{
  "n_layer": 12,
  "d_model": 256,
  "n_head": 2,
  "n_kv_head": 1,
  "head_dim": 128,
  "d_mlp": 768,
  "vocab_size": 6588,
  "activation": "gelu",
  "norm": "layernorm",
  "norm_place": "pre",
  "norm_eps": 1e-05,
  "positions": "rope",
  "rope_base": 500000.0,
  "rope_fraction": 1.0,
  "qk_norm": false,
  "attn_scale": 0.0884,
  "bias": "none",
  "tie_embeddings": true,
  "parallel_block": true,
  "init": "uniform",
  "init_std_qkv": 0.0312,
  "init_std_o": 0.0312,
  "init_std_up": 0.0312,
  "init_std_down": 0.0,
  "optimizer": "soap_variant",
  "lr": 0.00571,
  "lr_mult_qkv": 0.7,
  "beta1": 0.95,
  "beta2": 0.95,
  "lr_head": 0.0054,
  "grad_clip": 1.0,
  "warmup_steps": 200,
  "schedule": "wsd",
  "decay_fraction": 0.641,
  "decay_shape": "pow",
  "final_lr_fraction": 0.05,
  "batch_tokens": 131072,
  "seq_len": 256,
  "doc_mask": true,
  "train_tokens": 673000000,
  "steps": 5135,
  "dataset": "wikipedia_en"
}
Each number is 128 + 24 x the weight over its row's rms, rounded and kept within 0 to 255. Layers, rows and columns count from 0. Numbers have three digits each. The size before them is the row's rms in percent of the matrix's.

# k: layer 3 attention key, 128x256, rms 0.182, rows 101-127, columns 0-63
# q: layer 3 attention query, 256x256, rms 0.164, rows 102-127,230-255, columns 0-63
# v: layer 3 attention value, 128x256, rms 0.133, rows 0-40, columns 0-63
# o: layer 3 attention output (transposed), 256x256, rms 0.191, rows 0-39,128-167, columns 0-63
k101 113:122104128094117170145112115120106176111183126121132119137101118138102132115134143094147168119137122112138135117123117117131135153141128123105102176093103136078163114086082132101132105160134080
q102 068:121157110115121125116117147137133110153140126152138070153159118089122106129114127138156087117105153149136128109147110102173105124110156109094138145149127145119096117129069106110189112135124185
q230 146:135149163121117135115163146113145130131124129157107100156131132127156093108150162142146127138146096148139125136127106140131114147110117134115136144140145110098125149105128136123123122160127100
k102 114:105112138150143121144178163120095153135128151114138142113132147104119161199124092118158131112155099126098133159130156124142131157111123140129158139133136127102143138114134092116148084091143134
q103 063:113149134143169104082132113107110123105150118106079137152087122083118122119109148153138103112168085114093119132149109124154118139145122125144135137106164117180112156136090084134131143160124162
q231 145:154134162134162119113137140127131106122141125188111134125155140158126140130107100106124129138103107150139126125175107085088129161126072122117127139097144158118178133076117077105150114174170200
k103 119:157140125138129125125146134167136123113176116162127106155149075162136139138103139139135071123128134168159128168159149080149152103103144123158084126102121126122134111089103112104136122137095099
q104 057:120090147121111122112137153165163032119129139104143093099147188137090120114101152143114146127141114078130095095123162115128109102145132142159097188132109123090114117081137099162138130111110148
q232 147:085106128142092127101100121139104157115126138126120123118154124098097124120139169157114082160174123157106147137152079084155150140131126147124100123155113158115116135139105121118106102131136166
k104 120:118151141123116147125140112117163116097144132160156131126094147119113123119175129153125118160142138137103120079124163173115111138111146158132131093101122085097119131136157126095150138163123145
q105 070:181097101167152120123165109152102111149145131103135134125099126149082153151107178125107131143108170110125126123148164105154145159142125126110130115128133128088139108128124144160119141091090127
q233 139:124137127095079114151101109091129154137117150128117150117162125132096134121105140134110100099139163129113126112148158149149089157135139158125107112126163103099126109081146177155126143112148126
k105 114:112118120104107137113103115100101179137108155131104115143126118119083127162098084146092141112146133121161156118116147134146065107166152113094117081169135123139079112141126117136105154117141125
q106 059:143108125116102143104155115144149130127111111144153109077133161119140131146095120140078146120145116119149126136100133134124121131123100100151123138113115096152103122088159101121102119077123134
q234 145:093102126137162115094125144138129116084181097103147166174156144128143103100106124101162152121128147118159171136108136085160108152090136141114083098044130135123125133146103147115149162165096102
k106 115:130102170127141090153144117130117097089101147131131149133127121130120130124134129127117153166146130143100165096113098092093156129099091112121118143153139096171138138110102158123101145121105122
q107 066:142089131161126186104154092140119126102143111115159132113143137135135149142091168192102122146138142140117113099141153116127140139135114096137128133095115105110127172157128096151103129158104124
q235 137:157135125181104179121155131145138106088090101159124121133123157128119170145097137170128101167072120148136106095145108140125171166130162152101118128084102181107099114105156117103145128121111139
k107 111:159089103166128139106133140129095146102113159153127137154144132100156159122108115099093118163073116095116136094131113139092148177085132139100126134169143130137132163156129115124185155156136128
q108 063:118121114142112148094160111154138139125138136109214105117113128119166157099129130133155144125162124130195130117098119063150167141126155125078140144121190126112094120176121124106145140130148165
q236 139:137206147149129108147129117117120162133081128122129108112169161139144169150144114130127125136136084123144132164083125116118091130112137143106125154115125145162087164157132152155111100157144183
k108 113:117136113139157097084138123098132184133172134122136117129148120126135191144101118084145197113107128096143113036076152152152103173139104157102133176155131154100089104132114155158098151132084139
q109 062:131116127072156128157080131113165099145110099106125136096130116164076065071101087122105137153158120104139135139133162114121154077154138135109103099134144070092134095101078145141141129135127134
q237 142:141143148118119112174131153119120105104141148152097133182117092151081138103163154158111139149121103129126089145095143148118153148126170117137103109123070135147099122121097158073118117115136162
k109 108:136133134158162144149094091111123143120186134129129104148134131100101145138095131112150127147130146132138126180084121121121150182111134157147138143137083127141176142065094076111167134112122116
q110 061:119136132103160137061139159131136117138126122145122106094132173158089145156115126127119095148110138143123085123150172147148159156140150107113120113144105168141124164126164127101095151117100087
q238 145:099106135139181115120127108131135125102106149132148148134169116125130098134091116163138102132088151116093113121117117168108150104123115117150129156151099163064120126107142086093137113122141131
k110 115:088090135106163125142142089129148152121129117154143133156113118123152141138112105130089121106063112136143123105168050125154136107097096117196141138114108110090091115141126105138148099119129139
q111 064:155105142152093122156126146128108132164133136126134148113169137130153113081096112137164161139163158120108108106143127150098093113146123104118127137124141126078105117119074079136142123137133107
q239 147:149093110169168162105097123111144128089157176087103125146137125091117116134092107162132162134097138132094113119075127118131096108146085116134142104117093096148159165098136095080108140152059138
k111 120:163138129104135132121147086137148139185167153114118108154157142147135129114111175161105147113120161173115167144090116119149122118139073122100132128094130125158095081118120097116124156098082125
q112 067:139136143149148154053118147106127169126136125069124098136115109116160133151071157131161161145137121155131126190153134159131176114131113121152154074133137133067178108110145148143100160136143130
q240 141:087128119138152118161131122144151143089136117160129157123111146164138091089128146137131117131138097133137112139088165149145135143136137139144136112113141137143131126135113188119142130139151157
k112 113:109132130110150096117105089161141153079118146154126121117136141101162086106121102134144172133102112183144153139144125140108136138149121123156091129079150148148157145140101133137126137128114165
q113 068:148180173172146140149129092121148153125124134094112078134109115150175177120094102112154088134099160098112110186126129143131108085134124104129122133118087139135125123089157108094157087130105132
q241 142:161086180084139114167142143100103149079144165160089122165114193117090144112125089111130143154112110137157143167089149148148139118113099109122109149156128125148091150114157115103075109127138165
k113 114:183111122144087120113071142107125135093185133118139108115134170126094103102160134102129136150098125128132111119112150108116168106110149141164104144130122132144122131115131137081097114136086146
q114 062:146140069109157148131102150129151086119143138139098101142151122100113092134110124117118092141149161125125141101176147143099172147117126124102140099129118116130087128168130180123100114113125132
q242 141:090155117170137124125160149155140123130126157093127114088154159120110167122125117144143145169112129119149127108137148115121136135151116142092129103096071084137057140133085099127125131143123083
k114 115:109097125159140094148110105128133090153100111137125117126155139133162167086097144109134146163116168139134142110110137185103109119099105109131158095164110134158081158117106101108101111160101108
q115 070:149111155072116137100089119105155132136126145127134097140132133116156119140148124083133129152143159144119182120124178121115140102155143155102120157132147143150145123140095083110168166137124120
q243 138:123139114096135138143112109073176112122096153124146148169168173114115117136110146154146133110109122151090093129121134117135126131152089115142093136135088159120126114104185112153116134116104159
k115 107:079142153158109153088093111108155176108109136153136135125124131113168133076130142142122110132122121133085104129124155151113117175108124153152160150118141115116136113137145150124141104120109099
q116 069:117151160153126085128135162158115144131144156175165111129139136121170178126169144123142137134122108135152176154085113100145097133109188144112110133089148137144149104110141127124126109136144168
q244 141:150091145157142111115144129147128131115130145099117152117157139107141117106140149103114137125131159113108140151139174105117110112124181115091145107118113131125101108107078076163142123138170135
k116 112:121150118130125174127092146104139145153144149143171142143100106118120121165092163106169115140108145130143095169119138121146117120116106117146169099103128113165105143120074101134114096145132107
q117 072:082128117126186134088083092137158154156155106090118107154118138145150147135155109140131128151122133123165132136148112116109140121145107096163151134144122141128092131131116127069135117149116128
q245 145:105108110156100145108138096105124131144155121111182120136096112146159157085158119116114111116148102140122123137178135109119115125137154136119128143152126147117148145126144156138142130144136163
k117 122:114142125128088133135120163100121138152138127132158129081160108126137121116093123124091167147160167164188131114135149114095148098138114122131157158094116074132153117123166134144148140150114133
q118 063:109128153149168142177124107165127176110109137134158107103119114113150182149071129090119139098138084098119109137133105098140122124103110091146166126137075140115114094106128084101128122139139145
q246 145:156149143133132144115116158112076124112119132148115120089152121153108134134075157109169151132102086112123159125141113168072111143134102128126125120129127101107140129128145134128120130092133141
k118 115:146144101116165128129107113095092154161134156120110125103160102111088121128078129138168175126125106090160123136149095099132150140107145145131107086130149074114132116149158136116127139136159159
q119 070:154137133095133127155083149120167130136061112168134131121151138099125094116126100158106144080096118128092118070093117100144077144110120133141081121134077131124104121134104132156116121075116133
q247 137:132138171138186140161123143112152145107088118090100159138132126148148136124144096145123099125138142193156096128138149147104121117147165090154119090188119120151132111102097093168104129091099146
k119 113:120138150082116113140101130105186132136144087154127130141112134138159148145117115151114158147146144123121112111134134110109142077167125104157151119101103111091148116147093126154152095143089120
q120 059:106158112100108112181119143094150122137111133145094137132198163132109080091151147105112145119108143130111172149085176170151094112136146133096089117157103138141161140096125130114116111153115118
q248 143:092169161167134134113133114147125176127108126123095142140163100115149120178131124129137145144100143118126138101149147154126086177133132113160144101133113134111138124102106122083124167102104180
k120 116:105151146087129088114136103094112158141105122142107166142146090150105177164137084145117171145147142193161136150114121141090104122109119156168135137130109084076099149173145104153135121144122133
q121 068:139093106097116127114121134111126081115106113145120142131129153163190126126110142120169112121108118128154121075122155107149128135131145155115120140156153130088107143165100097154121129111115116
q249 133:135113144151103169101163139156116149091172103098059135121161089112147156106147118124150124096108118149153115127092145173125104108091150103108154126129175131119107138164117121139127106147085117
k121 109:120098154172121130118169098146108130117167121158148125138174105098136106116138106123129122127139166136143077155095108095162121092148094149135093127135161106077121164132110134117081155135130135
q122 066:134144117125077083118137138157093109115121150156131124139142165123138095122158139162150130157110133146179122082157147115119138147124148194134123138119119119117102153077109102160117133122138144
q250 141:113110114100120097098096138111131145126139120128114147129157195125128119115115125131111111162103103151140109067114123139146146159139125151125154142132109104147158152055132124154119123147107101
k122 116:148109152100119108122085100141129111102167181105081113132111125097132125147072178134092124133144121133125102116106105107144124146132159088075126126111136106163143123162109156166148114137123079
q123 063:142159115142076112077078106174157122116144099146125130131126094137113095120063093131148115086133144126134117096145096151140122142182119110112152158183142136157141117127151135103170131124139122
q251 144:078093140107152114137176110122131113108078138125140110104100150138085127109128073118135150114157137136128129096154091124179122114137125140112151118153137122105126114109122111153129117159125138
k123 114:122109091101124120118113126155126149097157137141157135131087144157095160081141141137153100144132136136166119109127131109111074154172132107149102120138120144141103116162108114124108132106141053
q124 064:105111154131105093120158151140133132173139153122164093114096104117066185149123152120109093114103122125151164181108118168154088140146127105130161170129133111135143118079139088102112128171104122
q252 152:146145123121101106159114092109183132126192130126148169123127105096159155143117139104136107142091119081141134104140130105132111126144152136119134150132069075145122121111123114109133110181174084
k124 121:117137106155151118124123117117129120140170137140122150132137131063153098131093156133114097165084124117132156060138132159162122076149132134095161114136123120155114146136111123117118128100186093
q125 071:102093146120101140108112095151153124149141097124085132109144165153138175111175141136126130148158106158145087100115131114125117095135118132160138138139132110119118130078088064126142125124106116
q253 145:100109120129159136135118126116158168117119141181098164116087113110110135108152170095145102135090157105103103166122137122165113121149157163195145155114086105132120117105059116087135128105123121
k125 114:086137119078150177130122148140079114152111146154152117139146126149120175135152114148116133143118133112076127156124095175157131113096193129133089114132146116181143177135105116094099104103097157
q126 059:120083132165099147127084131126141093115119089160143122116133173092131142113124110104102106112084114119142136150153165143052149128102161073162136115072148118124130099135115104128132132117113162
q254 142:089123146135151124123105142130128132150145137159102140116101164128145150138088162161123122147132137108133143142111155114134106122135100087100130118139197122122151126123101158144128135083129111
k126 113:137134148117145122111067108126105128139124139150096118130077151151158118126117098141126126155162147128153142150104106121193119149108049123080159130114141118108117129120181122143123117113127121
q127 058:147122124118128137146125170115120118100110138152108122118142103115150130130107106127114144149129158122109118143133169114086134119155154128107136089131139169101134127122120156127112124114154124
q255 144:110151088120153133102117151100106115169164111114146127107135107144139155161176099129159096143128121099110140146139162104144138124142066111175101097139174156134083114157142097118125133141112115
k127 114:146086106136100184122180135099111148124096070087145140111144086175139125113170154153128090146140108149110118122131123144105170116128117090146127170142114131096105152135148137134140130110149143
v0 099:153092129156167112196143142144130131106121129118140093095109071145127143112129108118121167150146115116083137093141164112091125131141139152152146080128130117137158112064147089155142133171121118
o0 107:129111077142115120093143087096113141157136153117133140097156118082104107136110128125115121120149080115132171099125102143131082139130125106122160109143159127145115134148130169088135110118140123
o128 101:169150172122102118174113143144124114132121137126139165118098124136175127110087102156139156167112149138135119183112125141099149094158113136120102101143129134144143115104130115156123132129144137
v1 099:099140102121092166168136131113151116130137141130141094083112190102108158103133100097089111103127089114131111131135165091090104081135108158148069070162118132135131165167128136078106163113107110
o1 099:133175188139065150159138127126125136115142120128144075182136086150131114143144121138141136126111132121132136127077115137140111112124139146123126136099100171119175101106136141118166102132080101
o129 097:144110100105147081131139144142156146099097117112129185122109141089109181126095145162134123134126102154109112141178119125130161132164123100147117141118158146125102127130140075155128165130105146
v2 098:134101168141136084139133121153116145126142143176117114113115110097125076136134104113091138129110132087099141129119129094143119105106143119155129101101134125171164105131143157122193113127096137
o2 100:111117106173108156176154146122159129122125163154128101142109125145184122123147110129145150145106089151132106121138145165113121106155107142071091112156133164088100153142152114139110143153129139
o130 100:130143148111115122095137112195127149106082127133113107160170105098085154101122143125127149068104129120180113148109111122146127137120149118162144158157157173178116153110126143124123169128158104
v3 093:137132116095096113066128137137157112122118122125128103128067127175132134108113156129157132131118155166126100162078125149147128119099139101172150121093114129132149108110116151143174131111127149
o3 097:144158158086116119119171106116130118113089153115136162123087143110101124152127111124119131125137128092113116165119124173114131092127156169104116104133137126145173087152126144109149124126129131
o131 101:112146118147167138130093119118122133123129107187085091115169186128107112106128148138136136112107077125108138104101127118142139152139131090125121153101133123134094158131118098121132153166127093
v4 107:127166136132130116122103148118151128134161126160120145118157082119131125103127102078138144152131071094120110139135147112190111135129179116137131136107087110160132145193146131146108149163112112
o4 108:136146137102122130127148151131147157156147095162135094177125130113140095150120129108129120147101136140089112162111107150077111194138117122120142110161123099099135115089139163110127118173127160
o132 094:137094090151127116144120157116137113103116145126134194087124109116116154126139167157111137121136158138122131094081102173156180152097109094109143135139129108141092131145143129135117114123134084
v5 092:142100139109135156111143102105148113099128132112148102180124090132115128147088120105136122169093119102165157149149078103119127132117115088161154106128164158134146139140155145146114136136130135
o5 098:140140137126102142143102113134121177131115171142118100115099147130166116145104159150098128098146113149102138116113130133128130147106132111100145144114151136157117116117130112122138143157155098
o133 097:149123119102166154141113161146148100158116166120103140096181091151139137097153138125163128112113132102193106121097116105101132130122083168165122161153113156106104115118139150131154109118108143
v6 098:096150103088079139159128159120183122144158117112137169180165130141124120116130141110120119134183140138143116114143074120117124121157114113131116132106135151132094124118104169110124111132132116
o6 102:138184114128122132105157180174103161144137126091113112110128100173083122140125123101147135131121143110101122173123149119133169148142110091159111100189137114121120123078145115122097115108055108
o134 096:144079126119119126144104091118092072101124155141149135190096135127137136114143120120171104099155134134102139133123107124148119139136125150155121145124118132121103133131118139068138122111147124
v7 108:122162154139116157099080117132155176134158135119100137079131110098133142122146090145093135126095131155123118132143169140061153129139142107079111161119125104108135118100131166113118124143085183
o7 107:161140080152149139173103144103134109115122093139112135161168117132089109059118116119125137174141105134144101150134117130112149112137132090100141081103151137148138143116145135126142137169129101
o135 103:116114098151130127116125110137153121114126138086169162132097104137151109154157136138119159116133120081115160087106111155172132141103138150114122134125098104140148123105157089118116133130130127
v8 100:134139129135078103089145153079099148139103137168167136150128153051128099113116121134122129110127154081109125138090162107134146122162164133114145157095172160132126126111151121102144113116156155
o8 101:127134152141128133104082151114089153108166112117148120160120144135125114111120122098127116161146147143098154115092157162142153153134099181103131105125136109127156110125112159085133151118120160
o136 103:112132156112108117127163120120151147154098144106160151124132115132111119177139136128110141125144142125187137128138141105117106131119126140143087101117108177115102129133121102130137085125149102
v9 103:117077120128112146112085128142115123118136114125152132127117115145121134097110086135097116108165117102082137130099093138158164097111105133121139128136114141125163137131108147128084161145150110
o9 110:102131152114141133129121123147128181156141124149170193113153141107120146142147178148120171141127116108131139084122154110138146148141064083120144108105110073093130074148150134138128143161123116
o137 094:130111117154100123150125122151152103134136101131140120164168086127116105112099093129099105092110157116134100160129173128132094111097156146133108172173116145168105141129138124138130134100107148
v10 098:143133136114169140151133109103117157148114062101141137111126107122109125110125111145120103119126133164136147090125128123164115140116175071149098075129146133130087084129055126110148104097143161
o10 099:153139110117130155168133145173152145153131160155124144147121143157139145117133139133129172128103113133144128157114169111157174142142098133130093120173143115086134123104147131157155073101088106
o138 091:149118112115136113132114122108118105154110117163181152150106144108093104168106129129154157135171119094119160115149140125182100136122124113118136133160138142115146146128145115131122154119110118
v11 103:182114142180153138119135142140106125138122147163143135098109114109130138129075130105125118116155133154065090133125135133103138161141162151144163127118149133096132136104101158127104129112130172
o11 101:157172117122116136120134111113186134155139142154133115088139131158134142096121127116088094119123118091098097088150144153118117129119103077092113123112111147143122105147153104172145130136096098
o139 095:105088135128117151205134092146118160132146091082100092123136107140099121156137100136110123090117126092157152128139114133110160116128112162141096127108149077122125132115152147137159169128085125
v12 103:142156137109118083163200117115112185172125088139124111158143154123144123148123112108084092142144133137141116101133116115124130134097121090164174182133163131136113085119119100135142136152172151
o12 109:136168112094134103124087127084135131099147113135120133103123112097114111161107135103160146100140110148148111135076117137144163095130110112093067153144100126133165140155158164139150110127112129
o140 095:133127120116144128110145109133161155149108137122109128150117137135104119110166126103129157157101156140144107132133127111084121144125185144177124081092173159107116120133118165151111097114139098
v13 105:131116131124153131142110157125127095152091143123150156164129193096092121107200123090112150108146132107092144129125136141126147127134141101143149130087082162136095096109136102180145153158117140
o13 115:140110095121133122158121094115132142116179146110099136109124074086129105140129125169132103133139063128137089098124109125144165154144134130159119124081146075155154087122103133113163137138127135
o141 094:111114164162131142113148142139102091128121152108114112115129134168096132130109128123123141118165124163148167135164148114129125110122169153115121098167142173142117153137112136140084120104141142
v14 104:147107127155094128092117127130128085139092139116133116112133127141184133123131137146154086138128105122151163094116133127165158170124160126175095153142086131089091144087178115100137109103144148
o14 100:133134101121133072123150166128112105150107123171118144136154111126139131114164121139098100122160111132098123083098127137144104108148161137157142187098159166118131126120112080153164089136143114
o142 098:113119150171143116152129063130133146103125119108142106086115151137198130123102136131158117132070170100158147160132157099137125130105123099100137151143132112169123124135106158138112137110090105
v15 105:133100162152118155081150117134135171075128141109138181140130126082121139111139139132143178103155154125124160122088119088142123109125128173124150133124151096146088136115185104106117135138087114
o15 108:159144123112106122108127205123089144141112092118133161122108142153126098111106123109104090118131137153099099117116124116101133104126131130110126110076140132168159105116121124098109140118099134
o143 096:115127133102143106134145097136163052126134175112123114114121142130116115099133139126131123164171137085095119089146103158170122157143110106123122139148113142123101103139145123133115107088108104
v16 099:143090145151119121163116165134128162129133057118107123146108121143129119106138164106126098128126128167130170114135144142115110199135155104122097118139124146146114151119131112108125100137146096
o16 104:126122131089139154128130110142173106119100092092131159075130164120146179136110133120127199193087175137132121080131115112152100139117100127140172152139090143120105149136124126164150152123146132
o144 092:165139112130110148114123134085108151124119125100097134166141101109100096198113106161102157079150108130138133140144115170124145110144136113093135093140171119138117088098160138094123098113123105
v17 095:174124107117115133141128127124115078160141119150092112177095146125133109127094174118144135186131105098137143102115130138155152128145071141136130129133154181126107095150115102137135165101165122
o17 104:162150144133148120150171103098131146118102114146075135133133170124121111180150155135118179094100128096174115105096190117103112088136147132135127142152093134118136118123124152139115099109119143
o145 094:124121092139103123077130136159116114134144134102200069134148083155181121123095124151125108147128116178107119139150112087137160157137109120151113136146139114146180120146094136088089135115155138
v18 103:147135155109102213123104151139170109149134132204114089134142092130161115152130087080108124113114147134174166085130094141151138123117177167135108113100156119127136135112115133119114118144151085
o18 104:112136086109121131148146154131119138137154155097095130136123119070093128139114160135180119120088137160068132110057153099142152114076103128121134126119139157142128119106111155103144119134120143
o146 099:144153158121086129119097153116136116113158100160124130107142155166127078109127115121070115086111156138129127123167150128105124173139160112110119079144143126147163137127164100154125132115139114
v19 101:166121136112139123077111133150069112106057113117125134173115106158110089135162102100119121119168138112135127100136112122148113126175113135094138155123151143164078120102156132101074116121123114
o19 102:113134125124109163093143160099109135140116149112138157152103143089124153090162133143072142148129118143159129153178162107137148100115097153134127111129124133114121133133147119133115150156105146
o147 100:077122120128157090132121115164109120114132115161104122095153133157078080121129159102121147089146153122108121115111075151120167163154159085137128126115102119163131118088126159123125094090164126
v20 103:135135156068158130074113080153140088126139114162096148098138167161097075106120133164135125108105088117119123144095129128113149117140156130163088152125096111108130147074163130139117132110161156
o20 102:107114133113106108151130115109132155151088149137152145097130116123092111116127095110135079124103110128186091139166156141112158148121192150129097151059151074123144116077103138110141094131115162
o148 098:149169081143134157122097122127117135145154118135096108155129165120120147126107145124119138144143147099114153107118108125150132130100143102087167110155106160117094113143113119156119130132101146
v21 095:114087123109093145182116126144142146115113144141159138164098087145107142140119132172129142144165087071168132166101138103117116148089131140089155155123158130110130088103112116118165058128152116
o21 096:081145126084136122123084146164158139109149130086093157125151132151128159175115127139073151138154172142127093125104125107164120126153097127098124114180083109090147148150127194164122097135119146
o149 097:138099149153149114130177130118121130114141164151168131113120164161147100118131151155162114160136110099152123136103099147104159082142150124114109133134158103148088121127146142113147130097086157
v22 100:116127141135131148115127087120140118130085141106094091122131125102115156170115154131155123119134155166156103110123146137143144175144117138132091125082147113127127079139149094139117114125136114
o22 115:109150117125158160144104121144140117108157120101087146145122130140098111119112107116155063167087105141133109124128113121123131104154135115120121116110109138139103127141123080098109131129141087
o150 093:141107122158137145144171111132116115142105132120138134156166102103118127149144109102167128110157134156123166147149120127156115115151172117180120134109145123106138118120114151115136134116133097
v23 100:113124092150108141162136076096105115115143134114086113106107121125151155100116114113068140109174100118118102138124158120124189133158115104178123104095143148169097128119120133106124134122101137
o23 097:134128136116139148130100099134136154133112138170131097130111121138134138148121126134127163143152125111137143119130143120116107187095115120132129104139134166078149093109148051119125145141141119
o151 096:129141130128143111159111160121154119119125115126126147125141135135119129104114175116155109139106116145118147098098142127136102103172119129127174133108130076143077144110143173132131097135145131
v24 107:071153172134104114115088114134114129095116109100101111151188138182101145135148116120133091122146113115145138116081129130143167130126110128164163119152115089164135105124149153103110121119160123
o24 118:125145098139079144080106128161138100139167133134126142129139147126104123128117146151082183148131087108156158133130136146134149153185143116120119123062158137150142093093131098089165143116156113
o152 094:134112148113160115139141130151098150108148102153135115157135119132135148112158122170078102141104133143123127137121110103141147142095131139107182106188132104125132115167082119137101088130132103
v25 092:130103149167129091142153146144114094157123157155155097107143096172142149133135114139105147116154071083132106139140143143100127144148099087141157151152086098140141134153173080123161100112090123
o25 100:134108130120125156183122076159119136092135095103101140129154117102123106113106128141183144111121140119143151159106117143119131101108135133148133114127150126163141120059210154119080126121150162
o153 092:090158136140137122132168104131091099107133157096125095134098144098099134149158115104145117144111135151108142145191165123122138149109110055089110136161117127131138118134095078174140113152121091
v26 090:126124142168143127120156105153122152130138120140126105109140118156131140121150101141158115122141138118093126089128139087129132107115096130163112123178129112163108143119134171132135108145103137
o26 097:137103085157140126168139179141105094136126099121124173106131134131118128111132103066141139137127136116128155103120126131116147133149119143102161128172104129115143117143104095112171177128169113
o154 097:188147120135124087132101122191172158154117159148141092170141109104105114114123135157104114098137110152145129144098164145111133103155099137125146158133142125153153136107138141158149107134119155
v27 098:181076136094169104123126171124103143121137123084095110162095121142161125112110110107122147086081099119076120123158150136093138132109091091135118178142153092113163137118125110088162138123117136
o27 103:174130147117138064106061139118097136144154192152063100152151115125137120108150094134139147128116193122116152122119154077133114132122125141111137100115135083110157133106146109140135131135191138
o155 100:069153128110086142138145091165174074086081114107164136149163118097113137120121133138106127145169101140125116108137123122113129109148159118131086133130151146161117123138099143106131104088105092
v28 108:135117110187114169145096138174107102172115139161136126128063111159117108128134125129166129139151178139133061096080147177132189156143176143089140152142125143165122126152138106150122166142111099
o28 104:150125106122133188131155118117120111140118108108150127106143146133139105136117113139104162124155116139099109121122146127078094149113123147153120139145125127082106150168153130097125098152104145
o156 093:151148147088118109155135135127152132080136136139110149168134097143090119150151120116127099107108171132169161114150105140130117147113143155144133123145105130127146143144140100114106124135123141
v29 094:123121134125131093163114158155127139123145144092136143117125130139112113123186121147123129163113159138106088112121106159085189095138127111119148138107135095110124174132139105137133155143163116
o29 094:163112146136170083175112142150130145132068143098140165107110096136138101153140089102146112175134130155101124148159123117096075140104119113112117125121145155159120142139164090128191117138118116
o157 095:146144089104114181071121169107121112106129110162126113126081131136135157149121150145113146121149130102143110122130114171146169112126125163141130132106101132148134086119097170080093112117126139
v30 096:131144145115136141121154117117131141141091121143096074137128124076125101154183109137151137107073134138106105124133115110099130168129117092129180127121105083155131134095106141103114107171143173
o30 102:172151120145148122107115109093137169101130127114097153137146077083140151128103131145134082113174129139108159087109139133161099107148094160077096105121131148109110124107129134118171098107143115
o158 092:151116130085131106136149132114090087158151108162115144118153146177128124138076139074142156126112183138145097137133116137123093149153121101123134158139148136149142069146089117112114136141119137
v31 102:148142165144100147101109129087155113145117150149094149108158097158130149083155118111098118141136121135117123121122164124155143087146140135115152151094129115141124120144178111151122101124132137
o31 112:116141117103176121157124149123100134127162119155114123108114134074159152145120149110133126115117105123144078169179094101123153129136144115121140119140120152138115137115095138090121112157134157
o159 090:109143157108096161102124101087118155112131146084111106142127117148127120094148095121120119125148112107114156134125138119132127144108103122181122113102144143137142115107147129130133146131118143
v32 099:103103130128131119122141146154103139121122116112088139131116134165164131085166100173149163112144196105153173131094168103115117127117143137106115138161131118151152115131096129105087096151145125
o32 102:124130146137102120133134154080155153105136108133165183120115135131107179128132130119143114144137147113136106105100135114091128156106155142127108135080125096125155132117143137160108165132107105
o160 091:138103104153078127078127108127118081122066111172120148146110129125104153125091108112129138116116141146116140128130145100123127112135102145117129097150101128126099152109120136153135111120110144
v33 102:128140118130158107129136138113124142148131153101110135108158098095151136119143143139122117162136142089088132120125126175117153134110112196137134184165147118099094105110119130127157138111125132
o33 094:133122159108174112103137132106127127129121100104110129094094153147112114099121141125156144133140082151124137157164108141164111115152120071134120122063111131114158117080083099169125178126155086
o161 094:107126160103123151117119133113128115101171170154118169140151095076111144106134179140059138119165160132143144097111105147115126110130129147121104181140089103137135119172187146140141089103141132
v34 107:113157166117135110139118134143102102141111124140162116082128148194113096152133108131122149127130118142147117120119138131134112105163150133140138133090119140132143047153145153131140101185105167
o34 116:131138159080143148127127129149108135115135177185137118088115108125116126120091157131111114113075111098166144138134118175125183132110105155157114149132132126128107191107118126121133116161121153
o162 091:125143136176078093161123137129145131126143116138143131112141135129120149108087121161128119154131119132123144144128104049113151136136180085142151140175161088139095104112095176161171113122184138
v35 102:182156109158079099122102139100081119147085142149149115119129136174145091168134142134145116124126131120123089109154143115111118120080141110107152120061134110164108142108101126123137119122132124
o35 108:114111132112176083142154095118166096172118123141100088101109140100146129106118142119126141109152117113153134101086094131100088112122100180097081106110117141143115131122123130109141147125122153
o163 095:144093137143134111122125100118103149105115097141146100172147111128117115129153085160146104168101148145157120091143137109151113106099131078128118159146090082121150104130093089139150153156163126
v36 098:076132160123165133117142084096137100141172146131176107109144126111088129112155105110122126119143126136074111140156122155114134187153138132185134167129119127110139121107107129140112133133142110
o36 107:115096117123148204138161078103149185092111135154118142139105157105168097148107135104144128138143076180109150126122146117153135101152104149136154136146149180132118144132118091110144114106169131
o164 084:149123133121119128107072115129093093142128094129144097161178122102133083115123082110131111112141174160158116111139130106110158136123142131123110101115146082090110100130165130157107139120103115
v37 099:094102140127149112135099111098107116122099100139142129106162116108107161117129173139124156129156121089131107133082085156185150080123164166133080154114125144130100136069130102108144135139139128
o37 089:137125074138147134153186126148151120150093145111146149179060136168156152103135115101115079100145146191095174161153123107136108123142171119130137144103117155132129183141137156150108131098117114
o165 100:117155170135100107137130108173137131086159135143160070086159124147123107133145114156124125139108113117134082136130120129148139129102117148120098109113091102142159122111082081130127129148106124
v38 101:109117109153102098113139104127134127174143143137116220140142133095131140154158123132155159136081168147134134119143124064125118189085125123144125122131127146097166103119116127142160152138156115
o38 099:134110089140156141154064180170158119137112179120126132160100147122162138111112115098161112102162115099108166136102124162109118146162085124155129131095105109200143143115139104154119125120113119
o166 099:100131150131112115129160098112129138145105124156109121134132123145133135111115082121142118152120088153135101131136114120140136109134162113088136130111125172134119107161140141123140156132129144
v39 106:153162176181140136090143181091144121172066150118157152142100129139105138130081148147140124177160146141164108111138114145116097123134141144138139136081150120141078100057130156124163121127092145
o39 112:126097113161139143114157149107116091111128185113068114112126143124136099120133177078112132156155155123111105148090133112142149090133109119112125106152158122108137134116135147132088149139119112
o167 094:139112161093088134069135103137146133096136108106125119145133101121110154125149121139116114085176119160108159129172079116115069117152142130155127103129128129120107134137111090090135098115135137
v40 101:134152171163112161136145124166131175125113115093132092120128139099115118120107147127108134143157168097090120171132117133136088112157115117131148105149073139085157161135110116137120165138141132